From a checkpoint of a small transformer trained on Wikipedia.
Size: 8 heads of 64, vocabulary 14698.
Architecture: RMSNorm before each block, rotary positions, tied embeddings.
Training: a variant of Muon for these matrices, 505M tokens, 8344 steps.
Each number is 128 + 24 x the weight over its row's rms, rounded and kept within 0 to 255. Layers, rows and columns count from 0. Numbers have three digits each. The size before them is the row's rms in percent of the matrix's.

# gate: layer 6 MLP gate, 1344x512, rms 0.182, rows 896-962, columns 192-255
# up: layer 6 MLP up, 1344x512, rms 0.191, rows 896-962, columns 192-255
# down: layer 6 MLP down (transposed), 1344x512, rms 0.0775, rows 896-961, columns 192-255
gate896 096:082123128115145115151151085147115164149110127106171144143142107124074126139151134085177116131150135150128119199104117144138104145124120105161129135138138128113136119087116172182159151111091134
up896 090:136151147168151139121128126110143129106127115143087145064115121148104132108103144113106145082118085101099155094118141098140155128144176140053114108187158124141142144142117136125146126156119099
down896 089:140140148134086138125133138119111124088155122170083108094124119180118094115112063129161093160139136099120141104154084164122120122157128111030129132097135096151119101148174145129126110134135147
gate897 101:155154124148155150137132127088112145128129152099104121113107135154146122118110149160152162132127107128140095117151139129106135125115130140136137141158131141100163102088091142145127138123145141
up897 098:111114136147108133168151124128119127142128095144109119099137084138111133097151141136123136132131117120173096126159140149098128180100130121132079160141133128137111112104090153150124053089131132
down897 101:150105143132106109131123147119150162111098104103133135115137145177118101119135114130130112108102144112131122150113136175115152123186123182156159138122126100145112154096095129133122143122139142
gate898 096:082099146120104154117163142063138092113147107120099161144112099112135167090149117105146147130156135060137155154100105170139130073124182161154108134112131135132115115121142087108103126141139109
up898 102:157075117151163108114119090084109138097119138133090111158153128137080134133138119132097124170127135117133169099117159114119126087126111147128141108116101135147102143091112136091148106179086154
down898 099:156115127173167098164118128125089118131123082135165104119131088132169160144150130103095127169104111135138134128148130118152132109119140108152165152127124166101097131087123108132161166112089122
gate899 100:176112164117155170154133091161157107139117162147092158110114174084162124148149155120150171122130121140077134137157100099099116102138115149075158120116108133172127144118187099093128116115140147
up899 104:102101136108186096152122108141140098173144119114078122149101117134105165074143134133125147121156125116134104128095099090096131122168117156137127134126119155161125131089134115126142178115122139
down899 105:128120143124148119158115119129147142128146082079122114140173151104106107132166109127153118126114128088126175118119115097106146147142124117134101120132111156093112109116139088147157145128116134
gate900 098:134092121125095129116135152134129118156134122110102135109138099115134119122123141180112128167101108101126147079118127115131146139088113131173123139158086159150124171152131126109091132099160091
up900 097:142121127132121145101122108091108062127129128117096175139145108133137124162121143148149119125113126119125089128120136067159161181093109160184115104131132180134152180166131122127135111132114158
down900 095:159102137097150131123092144120137161109098116156120095063098097147128100157119133099116131094121122170147144150131097125100143136124112150139136130123126113121154108159120075128119115110135107
gate901 101:086118134090146113112099131162131171134150125106110145171140117156119124074116152133118125131144132110110123119126206128113113132143144155084119129143142117110142140114117110128099119141107113
up901 095:199098135125150141101121134159101063152116136163119157098134124105090095122147093144147114140131156141179123171137106099128094138116139129184101106132108187139152117152098124163167147107140148
down901 098:147137118107105140100103088074115124151148195155147141134130141120122107121168073169099165134121134119141103140155149087113115136101130118155118150118112148131155138137148112093148093127145102
gate902 098:137123153127124183153090117080103135137168121155087156144105159103110159115132113167171127121124103118103116087124153134112119123171140120106110137108150103127117145102116123127145171101183121
up902 099:168164165137140130140145177117132186142159114163142153130150149112152125152132134117172098122139114111150131093142137152153172106141163130126146144116118131141109104124113140172115165121129116
down902 096:100159119129140116103107148143114110091168126157102146115097146157118138154159134124085077155113162120120093106118117138123128115125127156109103126168142102151109118111139142134144142134119125
gate903 101:161181109149124125090142149133158148130069126125131129126134123147151160133116175109081128125146142097123128094122127130147101141125160145111129163144114110138144073139168133140152099129098126
up903 098:199150101078114112109131147150164137169112118139104137185171135162086129118085157135157127144179121123117102127135162125127097089136108133146109112143157122090146097066120121146136174127131098
down903 095:172160098122110111138135097130133094156132130075116154143111146147139175146142124115119133123145100100079082132132139077103146128103113108092142112119110103082162102089134148117121089122128084
gate904 102:110154145114150132123163140139154121119136123138125101118149137124114113099141175124117127120127140135132141093146059109065146120107158165108094113116149121111133174108113117119123134080136152
up904 100:113093117080122135106110137121128127113118142144110119105116132130133139113140143144131148114103122126099112138134130087138091110148145094128116106164149096101130116143115175159150114155108125
down904 102:138125109127105104133145114099164125132118156098123102132133106112107137163116126148146134114113158123118113133142135103160093148099121137159088107128120125102123114131120134132110133154177154
gate905 105:125138096128149129118135124098107112119144126093149106123167130165134118118124129108101094125135102115152112170120125128141115111150162135107153139126107147179145119099109115109134127089175132
up905 102:161149151133126143120124137096127188121098117169126096103138132145128141175132167113111120124106137096077105126098140112148109098119145113127120127127113155121128145117103122099126158146122129
down905 101:191169147153140136188158138095141105147153149115179126097116138093159147171129118120144089121083134152100124149115074077105127121120140105173100159134145098101138160131141097122140167125111149
gate906 092:082135140089103168128089122162141113179123098155156148134134173107141139122094111143101164164104116167143123084101125139135134128106152128050104148142125119079126103099143137117119122111087099
up906 097:062116124146129187139159141163146128160095103166116111103105145100158111094135120124142193146126146123140153114101101126070149154156130135112153148120122134135132092136125175128112090146098147
down906 089:107126080108122121116140107088109174190097129145142132195185079139148123113119128121157112106152104125123092117109156123148052075152118090134111140119158161147147152122169104108102105144074135
gate907 103:146126090152127144142140134116126114120123170152086149126111088146186107130155136094112129070101119133122155146079137092134133123143141097133139083113092128134128111077146139127114147136128157
up907 108:161158170119162093104143112159110075122142146153133124092100164136146092124146138169125134140081126145104175117126126130142135136108144156088114115111144117140104072130175136119117138138105120
down907 104:140121140104112103073147135162123158132143091135149113096110132140095081135147136124156174143098089129103103178145133134142144107107107135119138144137133103122120125168108142096134142088118122
gate908 094:096116132079105105106099154138097115118124121132091093139137158178154127109084153112188104114108139114128162150110113141140150112105101156157133129073133137098137116143120156100085134129118162
up908 101:138093133113141145169136121080125142125122148190149122147116145100157143117135158136129152173114182093147105172089144078149124117137120158170192162158124125127120149112168113124108147118123090
down908 099:148099146122135153177075143104144097104126143163105138097149133168044109120122153080134119105165134086130113106068127117168089096120141084165125114138126143127135134146131123109160129134134134
gate909 107:113131135115142110105116121110124144125106107117128183133068120090106121102140118119180149158125120159124120137139163142068114122119138114164079138113136131158106163090100110134132121145136067
up909 103:169113124127144170149147137099134132108134151109163096121149106141110148158090104126126124146136115165118101143142128063104117121151111113095143133175154082121133136155096199189137104096079188
down909 099:124144093083127151117097125116122109105157152139127093121123104127134120144138115148075131108187138157150139091084106132127123121132147149109147140106109137064120120166193152147152148106116127
gate910 093:127138075131118100124136119111109107119145106118137122126127147118098106137128142111137144091154136139096134171174119132149149168116118125159124105116104112118129150132162096089140108147094084
up910 096:115141125117142133142102133149133100166155103157115149174161110135134152165119089138153093159089116114090128148142123133121104094188090143118123184108093127138167158130141121097156149151147087
down910 091:155089119135126118162130129131122127129102116107161132152112122127197137122072109135166108138141152136183121115127173108128126157165179110144127117063135070121082128123116077112147105153119148
gate911 099:107111154074114117145069152111144117115142141140157153172152137122097161148085098122148116137140141104151124174115109093111122135194117136135099122142122089162150155115126118102064118139132053
up911 097:151155134130086170152107130133102152136154106133094151179132191134135151139152090128125129102124123111162103100156177092145126114141094117131155106157095154125118120122138114128130134117141146
down911 101:113134125163122170125148139157103153116104134130124129140115091114145126179062113153127143132114166111120118116159140120167120145093151116103166102120122188109110112114104105166150147151132128
gate912 095:142130106153098124112170144127155101123132111092148119096115166125116105178124141124098139127078129137168117155093143127124120151114169173105116131127158111130101107100100140148079130131123123
up912 094:120101104120094163157121125135129148144134157125130134080174146102160130125144106189139076131095144126185095171105159167120107120188141100116136126167193124106128125117121115123110111132140185
down912 097:122151111145153096129131167130142162104147136117095109136148159125112148113127086093138124129139141105111089111119174130124150149123131126103111091135153144099076170147139095126161131077139136
gate913 098:139129113133127109131112102176101113164185178134083162167144152119154157115158181130134167084072116139130143088112130089118116160156141131113084155180157137096109093133151134129106140125138138
up913 101:139120123152117121077143124163138099132079080086183149109106096113152147133115132158185135136134126109099122108160157169151161129123103160133178116112124120141110149101099153143122112128119167
down913 100:107197100102180156109143108090166089140106096081157123116124129174160125111108079157102101112112120144104105125117099159136149096125113146059112115131139086143133127097126125140120134128143123
gate914 102:112145151159073151118076124093171141135153118127134144102129109140107133080143119136114125102089144122170141104132100146134171161197142139111124146144112099144087115133122108105145138090111130
up914 102:099156122128127148111140125138122093150152117148120137152113119163127126157140166152095174123127109118106152101092112146142085134150175122148132140129111171124104104130164094102150120087134146
down914 101:112093095137136150111094127165111075143139188133126106156116123126113144109098124105112175136094147139098175128118104119163138138163119148111125165184133128146134099133165104139108144126146083
gate915 105:146129136125132137082147092116133149096090113118127125134155128099108103111155111132181144146198117100163153162100148167149121175141112084124139116092121089135097092128158127130095115141125165
up915 114:100141147100138119121168100118166131113133105128072119143140119131101122106153126122148189116153135112133119134114122100152124162126103096168126122120137097113107122096162105127149118163147109
down915 110:164109099125134164100159088127168153138109155132119126139134166111123143133118149123139137112149141145173171158122176116128121124100123101138108101086172136109124101084114130134099106148138153
gate916 100:111133135151107092136113144117129152128172080089134141177135120127139146112147132145117157159091092113157150166154098103148112142139042151160102068103117127160078117138134106100129125121117136
up916 101:135138129109095123094113172148107093144132132141128129126145160119123142125142120093101136147120141148110091130194097150167124118148098103115124133135106140112084103145178105114117154136158106
down916 103:127122144166118173141130121149070159148112091133126136127141142104171174130117122119056139158153065138095139137095102157171124105130116145152123096100102159110072162124123114147132119126160118
gate917 106:143123141078100121108149112123151090148144111116150138127093098134168122106138174086105151154171161105162115169128100107143119118132128152109145155157140126141086163103130119165152129138109125
up917 109:137129148137091123115094142117149098165140128120121176155123156129094150115132119126132123145103098118136110088115132148096121154112105122126173133122148111167094125145130127143155153158114153
down917 109:141063118106098135109112111108103101107103139134118149142128163126118113161158126153124105124119118124075146111119143127136132111198154097142142122139140125088125115164154101138139101173107103
gate918 112:146151114202139134104130148089131135109173152141119129127159116111095118167137166145114110132147140153139104112106128082151136119090119110094138132112150147145136175121109121122124103150103108
up918 120:123122130054154087177152165138115106150104121151098112110138175140131139130135111137121125113111109116130153147127147176148112136123113117152149078158123111151150074125106144148139172081103094
down918 112:122103146165157134146105167113144103093132134103123109119141128102103084107162093137150119129141125098129139116162135141142155098151093128156146143156114116135074107154111128110149112141112152
gate919 107:118103149168101096153139153180159115081146124119105145134075102108110129150104140104147097151134128127144133116142179114119141166164150099137130165125105126117142084088150122119177091131125130
up919 103:155101122158111147143101159145094150085127139075119117165129114179142115137173112190113096137144176134130121126137094131129142137154090156137167154094093129131132116115108068125137142123102119
down919 101:163136082179170134095149094106156160104131108154121122111144172115121117137145190146127105134106100149136118144116109131136136160102112144194127129128200191132145073065150129124135110114117110
gate920 099:138120163122134107107138137152162144118122151130114116130089126132138098152142132110138141103143109126093142137110136152136119128107114127160141103127153145072151145161143211109141123143131151
up920 097:135088148141102100131148106126115106113108137131125106124162126111088174147133109079115141146129156103153095150111139118150126148130148131129105093134122156116116127093098094137081139120163127
down920 102:153127143144108116122121152130162106160129091140149098133144077110129131108125109143102136144125086095145142161147116121112091125114120154097102141158136109123097109131139142155084174113155155
gate921 102:127110111167110177137149172191114142147113138139137135156194156124194117065154167093127167133120101146105097097129074117131133132194154158131125138151093107141151100120113095159168179118127144
up921 102:153106125155126118116088160143147142133125093131132109149132119138128128174112100118131123125103106129140088126128119131153112122159107124171104182147142109120159114113084116130143118111113115
down921 102:121129112098146167104151101082123130091145092118160143113100114120108140140164090133113143134126097123180140144083132117134108123111140101153116157112147138168142132142108120091113150136095100
gate922 095:156112036140157116098126169139152141152146106137125120130134126131117106134156158082142163122134124134127104144151126112080116132121074124112110106098133119091120157100149131111131152137146115
up922 096:113124153162116146096148125116132119134065109142148147111126106143150171143121143133128159118106150090096165194116183150072099103152187139138151150129133098146114137113107144139075134127131144
down922 095:084141138133112160144094126118106128118119106144132162145143121106103100133165113147089083144121121148130126107098144123131111108124154146156139127098190112111114142116134129128114119138162130
gate923 100:095144122095130157101160153160124116112114133133121132132128124130092120113118152159126118088135084141171133131105094139115135149089127157143126128127103105139100134109127127135129105120127131
up923 101:142145144120137129118145104113062145119133079063131112135154148153164160096147129126101111091103151150111106087190135161116139115143117115114119132126120109096154150083150135148120142130186122
down923 103:125114108144127082105150109158107141150157130109107122126082125144145130162118099137113125128110139180117142135141121105076092101129116115095149158124072158140101121149122145192157133096121086
gate924 100:147196102089134134096147156169124146123138133162150117136118104110145107121062107081107136138163096133080121130142135175111134123113138091119114118124134159141102117099101102102191153112137115
up924 101:144137114115071145160087128078111097146124116109140108092113117152119136123140126169154121128104140131137132096105117117140131120133103185154139125121071109106143146114156120163111120159103133
down924 100:142087085118146186188137139154145122097109150103171159127152139094120108087111118139143114107124152111158129099145125142116120175147139092127100150144116168089116114129112112107140123149140130
gate925 101:138162140122148083134153116137149128152100137167080117089205141114115130139107130082148156129162080094118109152145149128139111139115086170090106135147111127161113126103117095106167149150134134
up925 108:127112113169153140093136146108129081160100134130116102118117118133107173167144138122147087130145155124104106116114091158136133144152107169124122134161105101133142127136103149138125126117128088
down925 105:124143136115159121142135108146127100118132097120148150131149114110117147118134111095112127140117161151091140121128133139140133139101098142108143105124112145155096106138138149109104136093106143
gate926 097:207102134093142125135130166141118146146104104128118148089138094119126104114146132119162140094121101141126158117150166151131134153133133137108096102134169135105129157146157095138136126150126121
up926 100:163079132038124099141131129164135123131117161136128115132113130137135087178149091126116127150128117134125161106127146153107128146101130118120162102126108134088139135173126087123103159112132162
down926 102:140130085125124131137142066117155135150145103120156099125149118080132109182142119109147125112158095134160155161119126095112126172147168125153112091137103131102113111174095117126110100106182150
gate927 099:166123152115140129129098134100104105112107103151129136115149108181146114189148121091125145106120120191142135092141142166099092134176118163095134170129162110137137117146170104176127121137125068
up927 098:157097126120089083123103144140111134085080137124160138119065149151121129126154141131126100097097168098155132112104107146135129128162147085172120120146138141095095091131161118158150099150118131
down927 100:124090136135093124155100144107135133117100158112118110168139128101116104141132151140100148147133137123116162125128125148103166120063147134176133087167096117091091130085143111134099097128066145
gate928 096:145170139166113116129107139139102159116095111148107086138140114159151131132111191164125117095096133096130137146151143117102149113135128170133125112159173111101106163147152160166122132144144113
up928 094:148194143188141118128107180155116135095145106106090146130112150129152131133147124163126148109123106117140129160105103156126106145139173169096141141155141118095059125158182139176098146094146079
down928 096:168142135191082113147143147126156141127116167127094134126103141115097121093086124139114157142108112137121174126141132131113123122150086100113167128153179163139089094138179139159122147134149104
gate929 104:115110159117127117157123157100079081126125137127159171102121155128099132145136145153176104134123129137133120138117120132104109097148164108110106146150121123144181101130097100091135159155172120
up929 101:107112112143155158140161108122148127096134104090129159170119118120138135153163082132130140096117137095081153127085146124126113174105147158123101121147136146110146153125108119111133118132106147
down929 099:134097131119138111099159156091098104175114088156148120115131141144123141104124106145139134149151115129105120118110151110138131097120130132143126109139157132133113117092075082127139134155121147
gate930 103:146159144118125107128115152144065150105066128145132084159109131144101181116099168125095098120138126196171150130156127077114148160168078149144117126152140115154128151093118123118112150121143139
up930 103:148126111142078144128121182131145112132127118103191135095134140122145133136149115128127127115124153140106125094059155107119146149108155125110124127101127110090102113091119146102155128133107160
down930 101:138091158120126168159123143122115163121105105097132143158093104138123139114141128124116136103140108103130150135123131095122166133131100128106112135107137125110130145106122186165098114141145077
gate931 108:167145143116141151068105131108118178126094141149170127148120123096145149102119125127127120098153118121176166140128142195104123122113114144148124137105154123094125122121135154130079144112085106
up931 099:107161105116143129101104125117117150143120170114135127127164135082086154112177163130147134089114120123143138170134106136103113142107113154111090132088155091089112120118128162078114129142102105
down931 102:091130112121146138122130203151129136124108134138152125153160116109166110129133157118117131157112104121086169108095145102104086139127124131102067105115140111122084090128141133149158130135170147
gate932 099:140088136142140169180132094135132137176082142132102118150085155117110123130121113111154099115127129113102133100143116154106165133126130115155124093092134115141168141126114133123099132179085054
up932 094:127077137133144117102190094156112132138097108142152168121106138100126125116161125124141133147139109098173111166118134125115121139087116138096097172119118142153179122119127131122132109125129132
down932 101:098121105089135134098110115152119128122136102099138130124104164112151112095122143137079090113095153101123132130130128078113144135177149192173078083161108145121169178114144143136121111106163172
gate933 099:092115179137126148156150142173111140108118138107142126134115098130128111144092097131116123162156111113125120134137148107130142128125141178157137147146134146096136085161145121142101152069102154
up933 097:126090095100122121087153090102149161136078110126118145163162138128148136153077157127107137129139144143132146115160142113134105129077174094115176127134153114125080116118152139125165154160121134
down933 097:179148115151137104148107148097156101127097105153112106133151112098146140145109115146151196088139117164107129114133139130119127132132121106071139108149128062162080135088133080173116117134127132
gate934 099:160137141111119102080122160114144135088120134117137079090117113153123170105169137164154180114138147132114108118138136125108154113121171104168113110127144122115154150079123124115104133129124177
up934 100:132132082139079125129127126173146196150124126163140095107121140088104140134133124161130156131125112122136122119084199111117084138089122112150137108125104132127133121109127148158102103124115147
down934 099:135149138102128087132124164138145125150115108107112189166122166122139122106143112168128157137109140163134104115132148122103141153144116097165087171130095112120122157135127137169113139126105108
gate935 103:148167126178126142132165187144139113137126142122103138127117138136117156127167100117136098129104110140103139148108101082125117155139129085129123152141155084109096134151099123122109116116123139
up935 100:119118082145169143140108133099129131162134095123139108122078132104117074171097125134132118163165130150098100098119167122141144105073134141149125158094106160143145113125127117093110162189091099
down935 108:142102095127130114139106137152178153115100087118118136127084142086118070138120131123147106132127149119110140083118150134144160119123074141173079110113117146155104110104141150117140136130145124
gate936 099:162151124097142165195117127120127160089110109132135123102119070097134092099159071120078117100130157119086126128108089076099133113115133143104154115109171121119136098105100111137099125154127123
up936 097:206131112099139128169099156132145151103129166134104139158130123112142161118119148116130184141124141124145137163117088110138138109133118163125149105140141167192124115096149126121127129123117144
down936 097:161140117158119141140141131116130113147155158091128077141102134108106165118142130126129129136126111143151163142122170120156121116125088158151151118080126166171114086149136132097182110123151118
gate937 109:104081139136124159111131114094125146112121147109096154081100110165163199138114154136104150117164122124148083140116117145110125116134105118112152129093150109109171134109108113131141115136126104
up937 104:137138145144171113097123181128134137145130090183160100162124102101130050144154135166147097174125170129122124106119140129117108120127170131164134108145101124113139130168119130152120125125140139
down937 097:130137149137118129158147171133132140106142119167084133125110156124085082167136130119136116145158118136128155115143119094121138144150125162147108108109102124131124128104159095116117104148139178
gate938 099:128153157109150049185101124147112148118165113130139092126119112106118107085142135122194117115156138146067152118142139104116112094115122185141124118120118159157103165116124094099148141150141095
up938 102:146116129131133135141153160112131119154107128093141048120143103107085154173134127182134160116145150108145106133098176152127097126108122125123178119171145141152115123118125134140096155096110143
down938 101:208142080127123106089130149156089096105125134107119110127138130138158176101095174146132067144107162162119116143129095130204136121139139127146142110144144196124163091114151128136170125114141145
gate939 103:124105141126081118141117114143157114147130097125130110104139151094115111106188101072146106118123092134116105098156138118164132113100151135135156138109088128150138090099115102115151171153118082
up939 100:117128133129120132112111149114135101120187141090099161137162170124123101149118139107127155121132119145154105119129135108172139141113177113154132139122114151147083112124146115145099147185147123
down939 104:122100138122158128123152095118132139152146147112109108130175131122122103133160147118071116091127117112172102106149160104161131106131126148147137119100122111111127154157113100148152123111109072
gate940 095:092082173095119180092137137148137153144128086059126086077077121116144123114158112134138080126177101152173143111156153127137128099118132149162151114132138130151088154124129162136137146190096152
up940 096:115109140127143155102101131123125116167137116139121091116125122118120145144110141174118151139130110149172147144163185146121141133118153151162133108167119159148131146152113120135123095122121150
down940 095:120142128109106128126181131120128150108113123103146139120123141118049129103154134114104106151133127128129143115118136140137130113127138120131126098149164090138124127145113139145139080119153163
gate941 097:108089101130107128119127175094127126130127095166145138092133108131132119180171109100121150132157144150152115124164117122128100140099128171047138121122141154147094151105111104129107139103093113
up941 095:072133152091165171099125169120118064127106081154105129112103117095123099151152143112173133104094127171151083112150091153142118111103143180140138166141126170120153094107068134133152142120083150
down941 097:129089098056123109108123126120106112126073127114130166154126141149168133128114149140137105136130190128122119182109088120133160119148168143104116068103120146128130131101111118143118125128122131
gate942 097:096118088153197118127160172136089143108105116138129167147162154159142115114155131124127162134104139083109153107147072137157168120117092139127132105125122125107124184102093112093113112132120149
up942 092:114130127148139100135139124135155146130114141117155088146159134141117138137140111156117114165119130122138141149141132116075133121158136125181168119101121108092137172111103039119110080125147126
down942 099:135133102166098144167131124148147147149132129138123143088113156151127175153159107118147119077120147117181135112147131153157137077127178108137106139150127137134112179104130144139146102118169066
gate943 098:101141109134117143165146136118134135075142126120102107104120126116151148135152172111149115146152172131120103132169088095155128106109112145119112118123126091152097130123117123133177162134115130
up943 098:145100136104104110122140106102144111143164133086130176106144142152180136105154155106147216130105157151100144140124116131134108115090155116103082115087081140104111130116108102114123146124080138
down943 105:129142113152132114101104182118141129122119120146106117146118137172148150100152156129135129097123137124145144152144149138127122130189165095107111121122118117146098093164145165107107135103140073
gate944 100:100124124170151172118104121112142119100138118135080083144127127109123141156145088106080134115130149130134123131108138097144154121184127161113110158146148084124129130129108128128083128136082123
up944 100:123113172094145121178087116123105101116106126131106168134123132125118119123101142119141124153082164131180120138101123125122135092121159156134125151111124093139145103123110094139094123107118154
down944 100:082061105151156166091191160112060128134104139141148160178118133152105144129124126155130084163124105090132153119109107144136094113132153133092109125155126115124123130107150143106095135133111138
gate945 103:117088124147157129146108112117156120098149184139154110155167138109103125120147084111100133189122130154114106139129089142135133168119105139117143126127111110163111141132143162068115159097116114
up945 098:086143149100130137138115142132109146119134164143138112123167116110131103124155126154121148164090131130101135135152086133117092097122124061101140112117121120141138122151149176107105168130127119
down945 097:123110088114163096150148121152151150138132110147148132170146101147151092081142107097152128129114155136161150142126154108151144128113151143150153116117156135105096138149097146127155147100092120
gate946 096:121117132156150079109104158176118124082166127145125153135127118127111162108137123125142157138155161127093177123133114132138147098100149128127125098152131100126115139147177155113097107118151119
up946 099:150106119179100108155134137120096123094143109162134123160115144152122169125144114105099120165141140183121143135149132122124149139155155132098119134123093158134124157058138156156123087172136115
down946 099:082106139139153123112120114111162139113108108123129114173129137113118179107148119119150128099144143150106137091161120126145158148133136140140087153140154139131161148088093163180107134137196160
gate947 100:105119102113092104139081133125147113122155109105120115155156140148125153092101146090118108122131131128110115095166101149066139138101122124129138117132136122102124147113141132142107117129092126
up947 102:125141133158115136133126120101141112146121131138190138120126083119108102127141110129093125123110181128128157123122155107122142140135155126102086157123120157124117112132124141110122132072189139
down947 097:108148191153168133132117124163138108130141133142139116142114097122147123131117079132069140126117131106119117165141112177134155129133121099158106126108106130114138158111144101149174092134148165
gate948 107:123120130148110111107159153133146130133149169056132177095157153139113177091153152121115125195146141114093152113137141121142145160101104149133142164140178110146095134106176114125121105108110089
up948 107:165141151104095124132134118079130153129193127114120131136074101107126096088093123110101143104154118145183132134094154125132137105140168103089159083124118153098166145080143114171116136141167153
down948 103:147177131085108138117101127088137103137144172121109135168118122115155088126131154088148133100148128163143166130118086068137134061143178095112153085107090106089166147064093095088115107136139124
gate949 108:170058101123136141137147128159150099137128162101072126120140127136140131129106149129110120141116120117122132145114140144108109165129145131116107119164118128162139116118168126147110127117106129
up949 098:139132177089090172114150158123155098104128087104144116102127121152119111105164131149108119137136154103131092127122044090133138107101119142132138124117121208098125127149084106153097188165130164
down949 100:174125135089150128124127148107143153111107114132108140125128109146116131145135107133121179113133111116160151053123093123118136161130194123130069125152125121115149115118169124117155160204148088
gate950 103:129137138157094108093102132066151114112115115133132103161105151119168138119145124080162142134113103098131129103095151142119128106123148127082104113097116128121134118103211116159128137143127126
up950 103:147135112149115138146112125169086090108140129151109156115158110102110095189103166133120116110055049120121122139138108141180116129107125156114152117093187114128122119171134102140158137148119121
down950 104:156153145105086134158147144122162115173132127132176085142125100105130129141098145111175126085123134128150123130160131136136186154093120136111163144116128135139125122103129140110147141113135179
gate951 100:076163079141118088124131146140164111132141157164107088129141092097154130140156125154185156110157082109169140137164121141128138113137124082143100105129140112147154109128137104154118150085110140
up951 098:097151133159139100129105116152132119129153131117144081099144112124146104120149132130154090187147123130084111158101146138071164110176138105115125118103107134134150104137140160183124120109131135
down951 097:113100127157146128123128135107116163118188089096123125140127113084096162142145106116126142068129104152137178145171121097115200118140114122133117170140112146163125128181133156120144113121106111
gate952 109:148147171133112168160127148142144160107120122146107138132115097124097135135138114113124128129133156121113109143127104108109120124123163152115120120122128128111122089104144146137149124132128126
up952 103:130138104090142144128137132097118092137146144112144135115116151111103111118145157131096145139093146118117138097140118150126171125129091080123155168149129140129110140164106146097105100108153130
down952 097:123097172150093116106098153117118092135141149084124138126119167138169141151125135103136144137116138121109147121149167138117145128100122093145162133169122108135098126132156118099102142118145168
gate953 109:143157127121079086118152153130080107143163142149131123137128130171167183100128150135114129106092142111087120183097134123128107089167114164112095126108126105147126151150099148123135138101124082
up953 110:132132142126172162068133120133179140147129129124154147140089114102129096132107137088141137130161135163117158084108122102101144145106139122159116139117146179143144103098148132115106147123122156
down953 108:167112106090113129100119154125100159139146122149170168098105117153173137106141123153146097116143142132116130142105082157135130091124107099120103136083156134159127115128116137115152143096143127
gate954 103:102106115101131127145106156103120144153123131148114114133124130153138120061121124129125123143092111123085140126156107114104138159109100135158081134137127127137148108105171107159136127138132150
up954 099:122170153118138131114122072086088137121167075128099140103144169133175089151144117136138136145100115160086143175149162108099095120109096134132110129130121118124113109135099131133113150124155126
down954 102:096138133132122136158115126088114087114159098139174090118130159120170115110168102119133120126173125148105108130109150097131142159157107145121138124107180090140126168159101119108124140092142116
gate955 100:138170126114124116135136148099169098139140095125123150142151149143144115136092130162122130134128145145055125145152138089123165133158088139140122113109091143133102132140089129130119103092144144
up955 099:121161083142153105127098159145093131116144105127116131115150131122141125087134112181107145097140124105162124084130125131159118127142142072133109153090120160114144130138133154118115168136070133
down955 102:132112154175143115131121129139111113100128148141124125183139145115094130091089138116130162113132101128145076131154113160129131126079113116105109144107118075146129099121125142153156145106183137
gate956 099:132114128138116093144137134139150163153149178191169105174096135093106180118085128121094139138093096108125156106130113086161110077110117086180143130138168174138132140145107197147126173104095107
up956 105:141157168145121145129119169140121138155135137115158151135131131182121098158113109125182140110116110148149127144141090098142134159134074156123130130117124090174109105092105138070100141141127129
down956 102:108082145128161104139143114136110135131142100134143097126136136126127124157133121139156169116091173113135136103132129060122121107113164150103114156146119094092129102134172127146143128113150120
gate957 101:146122141145142131172104124126166117141158136100156111123098151104107139124125157121102104125116153134152081138128111166127144137108073135128117098125148161089095128131162164142104131077136163
up957 098:116156086094161126079132105138111125156180182181131120122141154117076126169132113090123147139122109121138138107152118096093122143083145127136116124122083128181158147153121114122073122121161123
down957 095:098137117150111114120142105093091108096140122166146167160111150106114113114077097129169127145113141130134162101120093175132134109138115118121111139105088147079143081123129091141103106112155135
gate958 105:117166114105110095113160196114118142059153113100136166110083157143174175149175116110122104135102132138148138133143115174131130143122140130105145120100160171137116121119138125126144092109123080
up958 105:137142140108114153133111101154122117084142114105125167121149161146106131146176135092101122121145105127117092115100117147151121156120125131092119161152175120163123083112111119122144137131113109
down958 107:106159138100104151133129171121142144117131098134113079160103129122107122129115112148108142124080090107113132089140174135163074170118131100161186090138120148161148127143129138114111128147119118
gate959 099:110109143143132132099116141145164121111146139125110113108119118167113158102103134134175156147134111115152112109111134145128117155123134087108129110072104115155102130164109162116142141135110104
up959 102:122091137123087130145161143133146147161101177134169155122117099155138156127091127127126103140102112133127118098103135086113143102118129120176098137059097115184096150149133162144090128127137144
down959 099:165089136151120131145167132157127162144127192117163084148132111112107147113106144120136122125138124138135088080148133163147121149110100130110156112125147166119098149184120151172110105110137097
gate960 099:129166159117132115107133121074121075124125142127090144189139123177161152140103144134118088115119098078121119156150094158119183104137099126046089115138128114120109074107133139119118154102179105
up960 102:121155154162155092171100135121116111119155144145128092185125128129136126120144119144157140110150118098129116113146133130164125099137138069078107109124108135098121100122176161149129109177084116
down960 102:135150091170127148160145162147127146124136185108145111118123074148133134118088132131104121117118095146131080154149139118096157166094127100087113115143165116121128116129179108109161138114106150
gate961 103:103098139150148127127118112156126106125126146103125129147130152136129109137132102084147108156138111129108125123174115126124162097128121140097128084153130132094113104108132152113102126178053171
up961 103:115101164173125162137096121138136125126140136121153121169135107156128130131143124070186165115115096147107113145141142078134141113149133148119126092110141135108138100155115171115114118173114162
down961 103:084120146110149120117080122123158101126144121141085080140154117130126154158107122114164130123125145109088161091152139137152158078149121146122127130129126119126078135125107119141121157128137145
gate962 097:109160157088125097126104123106122138102138143084114139123152155114148092133129156169137109133111136156131156134159136062139103150148137148140099141120122121106098205121141159139117148141107157
up962 095:102201144105115133156131145113145101124128127112095147104208128078121112128140164126163133128106140147102106113134161128106124170092149124134103149109084100154091195102131136112111104153108095